Weights of a small transformer language model.
Size: vocabulary 2655, 26.9M parameters.
Training: a variant of Muon for these matrices, 215M tokens, 7105 steps.
Each number is 128 + 32 x the weight over the matrix's rms, rounded and kept within 0 to 255. Layers, rows and columns count from 0. Numbers have three digits each.

# up: layer 9 MLP up, 896x224, rms 0.243, rows 815-895, columns 0-55
# down: layer 9 MLP down (transposed), 896x224, rms 0.118, rows 815-895, columns 0-55
up815:147183137142116105125135119162098127062133133087114104125042104118136158070151154167096086189117097125168102180101101150183138168173184109172119110137121161141104097127
down815:177098090125079113091170133124165145154091086072140140143088117123206108100132176102087136191178153052135108172154148110122104148138128135134118117138186091190081059061
up816:179061144126113134054065146130139134062101120143111161116188136067144136124186129145157176143139150164118099090168105140142089121176199098126115161115169095107034126099
down816:120104195101105172106150134094150087119184109150125056141147069181161130097172196181204199168115168112136132121119123083121142062144141170158090134117125122185118160154
up817:089101131172158111121158085148132110131132088179123156135127103136131125104136107121199099140138141090135150237135116116127131052099114140139127146133144135092120191156
down817:128086130144136074102190103112128193109111144122141112168136077153126124172133072073120111145173146093151087141147131093153111127069126160149138208143106105142138137162
up818:096149084183157210137137165111125161093156103091147159141116103170122147130109159108088157112146122139002111115143140133067169160122148156124129162136160063119069155142
down818:086191101146146145129090188196126120146148092097155133117138159151131110128125147089155111094156118098088153142154138137117126122176152093098116132127151138117138082144
up819:130139087186151161189154186109085163203112164150166189107146083171196115127119165069086140061129117132133101115090083126083125103147166111131083122131124137129073140191
down819:063119147139127134130138124091082175107152113106132147122121093150140142128143140130093079117164118151113121121095111121111152104042148181148077112112118106186172128124
up820:127139181176126135133108135126118091187159103128169138154114040123192092189134038189116065081192159145191155141143148137123236092120126087137097113083167124114108129136
down820:154140162145094127141136152114081132143164081176117155159069104049108098195157134127172041139196150140157115140137136062101179094137144090171110100080120123136134159107
up821:124145089152121107096128144100155143205053140094123121129131065090126136106173160134098145175120162080107185144129129141192117146067126137117120168111150127199122134121
down821:110137131154089091124140159152146191117064178167112100088126076091133132080138164116132147064154150142073127140147101122181096155189126079115103119145120104167201126124
up822:160156130176164164110129132113135171135081112074087095068089071124160193076122147139106151178162116152090149118059031161119154068182092069145087076147129168119157135148
down822:191164165110115127160114087154137101120138151061140107121098106128155141121124165154125174104129101143176139158094125208117111121133121132171099161128123123168112094181
up823:067127128158150166195131123115097168097113092141166132165082121152163113095119137106129151124080108120135091110094131125131144157126136131089096090120177117123108156095
down823:130110148164188152087166135112135086146098143094147124071141133124191158131125140136110123185112161156178215150121092122136113066144131127164076125135093095172169131115
up824:125153100159159136099153073154074167118135086111134193091125178115124137149103167097170140161073175101094116133124183139209128137154136184113145045144084098161119149152
down824:135138101135131156092089096101088189133086159056145120147103098119166107111122141097108064136107122084126147115120188150144131152108142104080109099121082071065120185067
up825:110134161117164216159164093093035099095149195080130167144168160082050143112067134177101115108167032170114114125059138129098148165119109170163084080130156125139144065119
down825:082145119148139139101119125161154085125079137115115113127123182134068126070082152143035174146147132183078148153117130148120132123127116163194163043170149111083099118127
up826:105092153129136121138060170088071140147104131150125130121156126121212141100125147099140150130096117153161160145150125149129149096129132108117141136118125110145128144179
down826:137126128126106140133078158111172122148177133145133112133107098130153120075114100127130074164121100119084132159127095103132100179126112095131143132097106137167138084187
up827:135134128053109137073117160108091120110122134045174116153105078088151163162178065122100135094138103123155138125153076093145161120111104170129097104101183126165131099111
down827:134087112159127132145145158177168164045140113128112125079136115144088116158137077096103134155172121147080137114110139121104106076065183166126129140137157106176104112127
up828:139130148152110104184147165091072126149080126092116108142087130127141146152115126149128104165135183160197060161105128113110165110115133066122121123093089143130152158071
down828:166122184140169087119125057131138085162113182143080142175154125121159103166107175152181047134201158098231134136136161118145125152084146127126132163112126058092136187107
up829:172134190163153174139159080121114113160154196056158122106060092140071148182158169132158135154122155154147098089178118149035170131139167040081122098140116124103147152183
down829:122092127187136148078178137082093170156155163081137137128122156091086101153144101203141138169078120139144086065086081113126106123054186063125124098152188108117152149061
up830:110130116112111117157070144080122192148161150113176072050110189100138113128150068147091177182101111118125117137060122125108174094127161067130148172189113070045124189135
down830:144235112145103156161102156197098202112166126115121104116099107073171094139083108122140164192089098066119152064075087101229199064124091089082162159210068146066150142128
up831:124106091077115116136087159165106099189115138135137141124100129157095097100102138105114152112120120164118150120115079134148153122156141145145118124143149136095121095153
down831:078134158135146097137079153113111049146099144089145137169107118097131159167185154130128099075115138149135130170139139177123146146127140118137146150151160142065138139103
up832:105116149112184165227128125089090080126127138162143174147086114184101124143176114128111096140133046134126098104181146132151144138088074103140164127112115084088116124178
down832:078197074091159095180125131113143101162177089140153094150115194163104098108220106109094150118110133173186122107114135168079121187133117161055122126139118150102117110126
up833:149074120103136140143098115142139124172179123192138141133162116136137194117134106176164086105081119147170141126141074155154122169092072075103115074098130145187191150148
down833:142076107115133145136105161143165110153169108123147125093160167184136121192114125157154133140158145082073085170163022084156106104088152136125095128110104120155148104200
up834:118103086134139072123144113140081123193141186128154130092097105139112151104107177120139125147155125090131122128069126167191145135164134171142171181117166164128143194137
down834:145159213132121108124113156110096160071191147092093139113089128058167116131144091142091130106151165126123139178079104098150081091151153130172169110115050120141123169069
up835:098134106190151115159141085088137108138139109082128178156088156183054149200117164136138177138108138116074133043124162137132103146142146185094114191073105138098148105125
down835:156149156148116140181094077127124133153083119091121126184209109135078136120148139141133210142117074117152088087107144115134138130144204131158088137085180146114132151164
up836:093089147053112157123128109114097112131172133097101105156132102137151112130108126114165110121151131113121185151083206120141125135164147095055152152093148133098123124088
down836:117113129124122141131139111084131130117110081158145113208127075170149039163102132043140148105158115180130135141100145177176103083104136116117134160114157110108087081094
up837:187112128108071121159083138110146138136139164106163170082067121111130081122166087076137108165110151057108125153116116117082095133094141135145124169204150158199115137132
down837:220119149040123109127113125119140168169172057116143086123055086177159113092136135071130204115108175110118142115128112096103154146157115121144182187144077109125102120120
up838:086123163171112078102178067161132159140146170158238137112154117097110151134124160198142114158125172083089071066092169150073138136140118091078093151115164128146150123107
down838:173170131194125145107144122133090138153125126156141188166139128074139153085176092105069109137106146134102131071187129090151129052097116104098146139139178148121110136190
up839:146198149092155128149147094126146158168094167135168102064170164164143143162115085078143159103055141164086155087107171118150133015147109115095116062136081118124163157083
down839:085131182082118144090130168132095151157148164121080159175082123118095161099141087080080157086128182139158175105158116142215140058077076116089109074107117097095112117077
up840:165196152177092167088114146083082164134090139104138074065140181198112109108192079106045096115161141120099099073133089138112096144143147075116095040157150142101096164157
down840:106144088136094126087160099136059175101098116174163122137122069084143153186176143175048111163113141097116150045151089088140095082139101114122075149173123092104156114117
up841:117106204186071109114157144149130149123180161128170096157043096123127121159077135166146098142087180154211110147141092115131137143112096176075147116136159179162140097180
down841:173179127155154144137113162130158158124125106101053159107135096162084128119074207149099127154097145070161128092155124068120113136138162143143151144121125129149085154178
up842:144159194127100077126167112129135171104088142109058142100128144163142110096174126100166114194105165120122139120126112142111158128188069165118124127104150144120102086101
down842:079117115140126095144179132147109080127110135084129118162127160101124165146124108161090122137084164076152139227140125200108102140098111112153151132135119142154129134150
up843:120168133146156122114100124090096086151120131118140189096127102141107128164071162079111135168128125119150127136126119159175120090131160161105074108150095146097153113089
down843:121159112135070121153170131077132121104107122143194153133093118127104110165123163085090123123126043135137066130138155128135071073139147133096154105184145137119116109106
up844:122126167075080144104063200095068119123116130126125150125140134142194146141143144157124138127076163154132080128118168132103160150122202138174108149132167130083115173106
down844:098153085160113107107158178121159110120143070080200166128102156152140062164094139127111141165092129127139117159134136106140103163054116073106152111126157172126148086124
up845:128121141107120103148148111143105072107111117145162123092136166156118096107062039150128114064089097100094131087184088202115143152163202221120118168140160103183106114136
down845:179165115114102132122118124119126056132158131175153056128106163165121065129108120105151139052184115111100108084135143119144115129126165155142116110170172126171093097133
up846:159124150149131136073125126119136154145141127071144181121107143110066134134084121154203168124090122147119090106144171107088104166138144150123051092148156118086071120127
down846:080098106130136098118136115085121113107085103067142108143136032090129101162159019103135053082099180153141109178128094149095109129147128095142107157063103111185114100180
up847:101180147086142078101134150119113157087178100136143116116153154150134157122103164133174117068151087113102116183159123125114116104180156111154156091152190083114100163083
down847:115136171172133164085114154105182135095099105082128113155134135107157140156145179165168185057190129129137105183087094135111128124157143127086142116085124149113097121154
up848:106117151082088166147113128105162093116084153113115103141097092118158180168140162139133106115155201143122174147129118172171157127128215095157111102131185144105137124108
down848:135141173112083094166154049137063141147086121129072174142086142166077103150086149113149045118150163109130169092192100147156149191135128139121112129136154123165121135165
up849:086133141098157106125187144133181126120175139110174166058149135115159117148138167166133152121147093075100170143103143149121126140135149092146158135134142050148214110116
down849:083135100056156140035124081141165105184102137178115116151130149099172101156144091147141154090134214112158123159148171112080123084108109105112111117190127106181198141118
up850:067135118112084164129109130114159140119159147174104167130107171192089101050136148124143098137158124110121126065140160098154116134123135182107132159172184115113118150081
down850:071131108122096110141133144079094085078162074134210086088124187146170139109138141129141141091167116096102078056144164168155161094151132129129073153139132210131131119104
up851:138090130179171122177098098119137100137160172146178225051078086103171121126096135163093058174127162143150125135059107154123139123136098161119079193130153151137116137117
down851:143076093172114158173112128111122102094092154167174120134069133136122106126159174156077133167187133121122121131110155099124102131144092161107137159124143072112094114109
up852:077122192134084099128148155127115154145133106114151127094088105084143168167153111122113119084096117112136145124117138112126181114124106161129103140111122092143152147141
down852:174131168148145077118109133155099177144109098118089093142124166150121131150105134121064139115185130186110177169119112048172145069157155132059140131082079114160139093125
up853:140149126137078160135107136102138141161149104196104089122104096164102170181123079121158109131099110124088143165149173112114124117114153122153111102154094202093176144104
down853:177103164079113125124116148081150061158199136141131130160098137091106133187130091138089160085104158118071158152155157055140103088138095117132145159123113160096183092127
up854:157126122067202145153202178093185150154138122089080134142128126116161114148161073160151081131110186082135086116083118112122188117162153175108133113139105123111102085144
down854:190100092108158100169124153097113106082119080141131160082130107119160127124167158130101112118056129137117108195041116071159094098139107133108136130128144136088154142095
up855:125093085170148102055202137111158092088197170074124136195102065209166094079153111115164119096156160076171124144101106161133164123107091097129127110112144151155124185166
down855:104156095176139141137179169185102146135148162227126105128087080155140095106124099162083139209139128194142150129116149110127107116043122131151152108114132134120131113186
up856:161159117155183186057122134177161067150134126159138118161140060155153122128110144060152149161123163073050152118078191142081115088154080069117140119114140073098143146151
down856:190142130131153110109136176106180043155123096132103122090190119154096076118143082099180153136065102118088142080109179112112105111142098072142118136125125147123081139168
up857:182127073167122186104140060132126133147157088132114144107095116136175190179142108142160065193099112108145143201094158145117174174114075143141149132136162128098091090129
down857:162169088166161126128157153150159105148123130151046176171081133124131178164128126152112094133153138103201115095104125154115172138132038139136134148089074090136082157107
up858:147131140163130086113137107068109143141094126133173133035123162150106093128122153134117090030120124153101163048144131123160196141161137122140117077156188128172079163087
down858:125113092180158119152180128145088131060132119099118117110088109164151121167123163135095086131126079135138104101141123173134176141123127159131131113118146158115151045132
up859:131096108155114081129094124171101145128129150125110141143142137133132138093126139145103112173086128152182138144081117161174099151143106093068086084176171112130143114134
down859:091133130102171113193135166115096144129132127155097076154129151139140134079234160140072208130193143072153140151091099082152092159136142122085113129088168134123120123150
up860:108110079175107108142137108126135129112143123114129141112095120130109164105090171143149116144125126141153124070145146121079127146180147125166120117160182116153131108058
down860:174137083144146122083112113115151135148048148125061107133077128130130061119090100112135121152107128153177097150108155128126133163121150117176152129195134103131137121095
up861:090164147103153211141135115080100118131086094097179108175074134135138128118144136164118119173093099135074092128102118113186127125084181176109038069113117089155109103104
down861:112150102125096111107148159104088119150137084137153141133087139143119112088131141200142168172156147132187150122122141058129068074093169128086125130126104082126103156074
up862:162146107111141115076057127080154175112101107125174105155099084117081081148146115146189132146164117110115118117130152153105142086092106068149101092156184140129150160129
down862:155090125122140127118150169107172144151167103155163123156146117161126081110093077184094116094102117116118118137137141114087151081167127136089188137140131144090154114123
up863:118133128131146176151159137124094146174160153134158255175135112097097130107144142137105132157049134084154161117122144160136143135167098154142139141166142132185141156081
down863:072114148137161096123094108107068133198101151188151143186148139166113089128129128138086148171157115114178176159116105145123092111132128126175114116121173099158095129109
up864:126096096122121136167106122135098171201169140105158075180115077092128160136106142107173145114144134083152131098138139127143141141165139092092166098125181113110092126141
down864:184079102046152088107148083133047117182150097166102103118082092122126113236078141085182113170135142116132143115068115137087173160144128117150142114104146099111144127154
up865:143086105115104131157107115102197117111136180175122136161116165073147152122139103106143138145135106091110113214079114160153155152147137184085126047162113141114131152105
down865:087147088154119103135161134166155156120096148134131127132094161135152109111192142115032129078109110115090164090114124162144139169101161154169115138144134058139135174104
up866:059125169086117210131092126160112138083134154113114129137154139134161175129155103143136115108091176139097139072109065179128083189123121146126151109187146142157148116077
down866:092192109106111120134167115177107211090130148161022089103101084125185121177067124112122181088070133114112198138119136154143103130150125172112169093127116144114125152094
up867:074132160072196156131144153124152141148132125113138146106166078117174108080152099146103138144126150141135128104132131114105134165179163147111145107133114082141131177126
down867:128150177148153131129152121142153168133179077161168073106093194105187072138167120116100116085138135082128187119092157169094116127131152137117139136127122099102138090164
up868:167079080130150097162154064154112162159125122153105124136159149130131170125043104170098109141139155102167138117143105132162167125136057128052153096218086093066158191134
down868:120114174023079074066152142138123166110129125074148150107096121163129099142087143146149143087107036089153166170113106133160046092184132093152137117145145156103074112125
up869:162105100179157111109111122131164118105132095140117098102094151123152150124149037139141132148129159101152114153120158158053140127102076147134122039094104184070121122109
down869:124086117096097079102165137103110163141108195120185203140124103097145080075116151171154096069111121146111094158157166139152170124169169074137162141092134144113151092098
up870:111127140100174121118194125167156135143120120157120092172117101152109147140097139116176164168104116129164154168097145138125147099167121104119156097130194120109146167098
down870:170148166182135063162152095159081149159111170127147151125132096128135113129084136143099149173142145073112141133133112158153131109119109162096151085131171042108119069132
up871:106173072110102148163152221185127092087139177119122114120080125137058148147100159144098163092075170103137144176174109171072138140086111165130143106146110157188158147134
down871:145158146126147123090136103131116140093124149094186123127134145050171182087073103139154124079110118138135124167173151156094139131105147139155139117089140143116116109103
up872:160140170123122133130082169092163168169134123106108112150162052123160107098140172111134096174105138108154109087131158151129125168133087163110129131131098134120192155113
down872:119125132149149161063147110136130185071156142132050063167135065183149117132190151086107083129120150066146115103159167070088104166035105135109152166121107079149115163134
up873:084090148115144187106146155124087128115124148077042122115111119170127137092169142155092133132139201097097146134090137117089137098161154130128111114136131153113092161163
down873:119158113099124151102115046127220127127093106126158160139150159105148207131195130090159139118085107134112099184158114165142130171066141167054130116144104117124117125092
up874:099141134187186144150091153169101163145044099134131111094121099127148169134109146175150153184156070120208133152192105101135146167204128146126165144100150177118180103137
down874:116090092143160125114126093142137122156146109134180127065118122149132079164148125180120098142080059101192120169086086079095155089142093154141183097031151181113154111111
up875:172139118122091159140139075065092147104135076111160084121102147161115141153120113157120165174065196133119119082101108132089151134137199122106110169122142094169066122156
down875:062121139099108127169123124134128139139167100097146137075100170099158128125111082160100114192134110129121129095210152150107136112091148113063125141114124099182116136123
up876:117118142100080126105178144172120147120129116106123117154122167129112137174113126123127112141132140178181118105149170119139159130163136139081088142161140097170172143122
down876:101121182178145150092147072156155125144046148162118149177132107117116138138063159136124138126078069167122130106131101093115151117129118117132171174141177128132124150066
up877:112066069119141140124158081109164116122142125179096111088153149172207166160106138129140136155150160120140126149140167142067158158141134140147126095124193164114144196088
down877:135135132130106102186106158104126107160152111102126181129133179088157121102105158157123162162105115099176105135090140130098177117125092144076161113131067104088148109115
up878:132081044167121101154140136128130169083111135157138181154144076146107100157114129101107086176080106146108089121126145170101125145091136095103133123199112150141103137162
down878:186138046126138097143134136087194159095140104134180150139106108113131097138152160103158187112092178157090163118176134093133121143092172130169125099160124108114137155102
up879:127146099125146146106085137150102168159178126130090150087083085048043128104138169185098083145104110077089148154101146148095168154134168178094152112095074158137080110147
down879:146124126083189129121076142195096137150094148086097105100097109105100084165139156125186086088193152131098145104117160085108210174101101137087154138153113158115140082186
up880:133144172204138146070133112139179136082102139089156143142076083158144144086122153113075120176083091143104079077207190161101141152152152039103195094061138120158126140098
down880:169096156121188138173132160107119080085170139119180109142132101097172089098152110112198155154161138220126085145149173145180140098144148131150085138075070155147109120065
up881:133091076145144080135154156113138190144123094072179165128128195061117140121112113106152116185132102135098101193085128136097151125086157125116153089120158165110143121160
down881:078071134118146155156159167140136109117073161106111137156163159145150116071150096151120131097136162155143105156094144161113165118102163086149135121128124127097153149119
up882:102101102068093125108101096128133202205138131090186150058171095143119149168110170072201110124149076080073090133157202128049107112118121131156148132089203155161086125073
down882:197080126095122129146094182115133174139167144134111115095087150173161168080076120117063147130132124064116132151136175145107080107089141171095158145157086121155110164113
up883:158076130121123140184159145164107150123130145120170165084107111137135098168127115169119132133133165111091126097123108125100113214116123162151106118148120112176139098149
down883:089131122136166128172173134108180120167130117145078095109167115102138122127108134122069122099128133119090089155070110113108112135136142113150105130103111109155121114161
up884:147158183125085146135125175113082164160176153151170181094138135174109072140083109100131148092155135078165097113088173179145182119083167197157168181061138136094126149182
down884:117161135121111072076156144098098118090149099135041139117065127163129118178145153134127165098199144058148122136114123126119163136141180125142181192070106114131151132128
up885:107159099154143179129200081173093144132072163092118108098110144115209092118131147107112101182100157172174147143149072151155096172152149099108132132144147138106119155162
down885:116174104150124117141205041153111056058157188131151113161186148141083153096134121164151142107126160118124110162122108154147148124143105121123118145130178179141196077166
up886:189108118105096071157132084080152150142134089149120157125147141175126109143128153136130147140113137166150141111163169158183154136117169147128151081131107127174096171068
down886:159175137047081088161109063186093104130136117093140143150127134157134123091154166185093171080098149190185160122099106201151126175114096086133134151065110184152077126121
up887:099118122108126109151139125159156169182096134100152170172120133159137111165121171133098120115111043105097107125140146119123152152165127108132153111120159127100158179145
down887:162136131112142123114134186181102097105114164128149146109099121172149093151131158104141105120116189152069150055117106071147084182138143128163117149092108151093123097094
up888:127129137136120155165131177167117094125107119119101132175136146065105136181136114096093050122164109129169150117113110152079153190109168137085129079118076167113072142149
down888:153106150149150117116103130133103115123068122118120162122184148116134150167099132119146123082150191078099119129130117107137083144089098070127087103150097155157163144076
up889:158106122161167151138084142125130088169029128038142162139109054114166174126124072167125089159175162137142134097044127088163145072110112092144160129149119092202092128101
down889:175081138128170129108114143088168069159115117141109129155136145139168088083112052124133181171154124145139124131115105158112099077163137140104174126069127123178119160210
up890:175118124107172196107123143145157078114164131088107138112087111149161142076119192138116160123137152136109104120151140128081125116132115160156065184113083085134121156100
down890:128115163217094197158097161062134063109137114123096080080073104119151147078186182127192164121160133095136119097142141139138125141151060133133139123100170116149085153096
up891:129151106109118155176077174217099091100135135138063106113075167169130165144108124148112187168073144140092083097143064117121162135189121084098140127079166114156141086191
down891:137125109110115151137113138097168127106077145171136109054126177157134168115064110107138090154097122088096153099156144125127090113120133146084106124189097181114145124142
up892:058113130093119104104095160128106112108110127175119094156172121096074170154118112095095110094066108114134095123096114159127171109089067114102129150137004107086138154193
down892:113096160126119117135146108148088121112077141094136104123106135107111158163148140095096115101138102096158168150124159163134127129120073111140094077159152101163112133113
up893:133117144130087135114083147049120185128121132097133096124112109098132205134080160163151089158122047079074172112173089125139099134165098118088159085115140098171113134079
down893:139121120101123144146077130107147170160093132128123079145111156202130113147164151127133082191128090128074100122108162093148122125192139132175148056118115146141158108139
up894:122149202104172192151169082134168120089147135095176142128106144099136191169102084104152102141090087134117117127093160140163058139152105152102082164097155119117087078123
down894:149121132057090167138148143150145115136206101163110147133170054142151155174111055095154126110174126162147142157195137111170073111104205095183126122124092117104152088134
up895:120179185105103072160069118204158125126163152057131117165166145152155111115112138117134170121121063118121132140170154122159146158146143065147111108115140126078096092103
down895:145147131101163067137113088180121158162121195095062180122170158119128062070123113095069171132172098114130103072166141070140106074107142101128086144119155098117152148144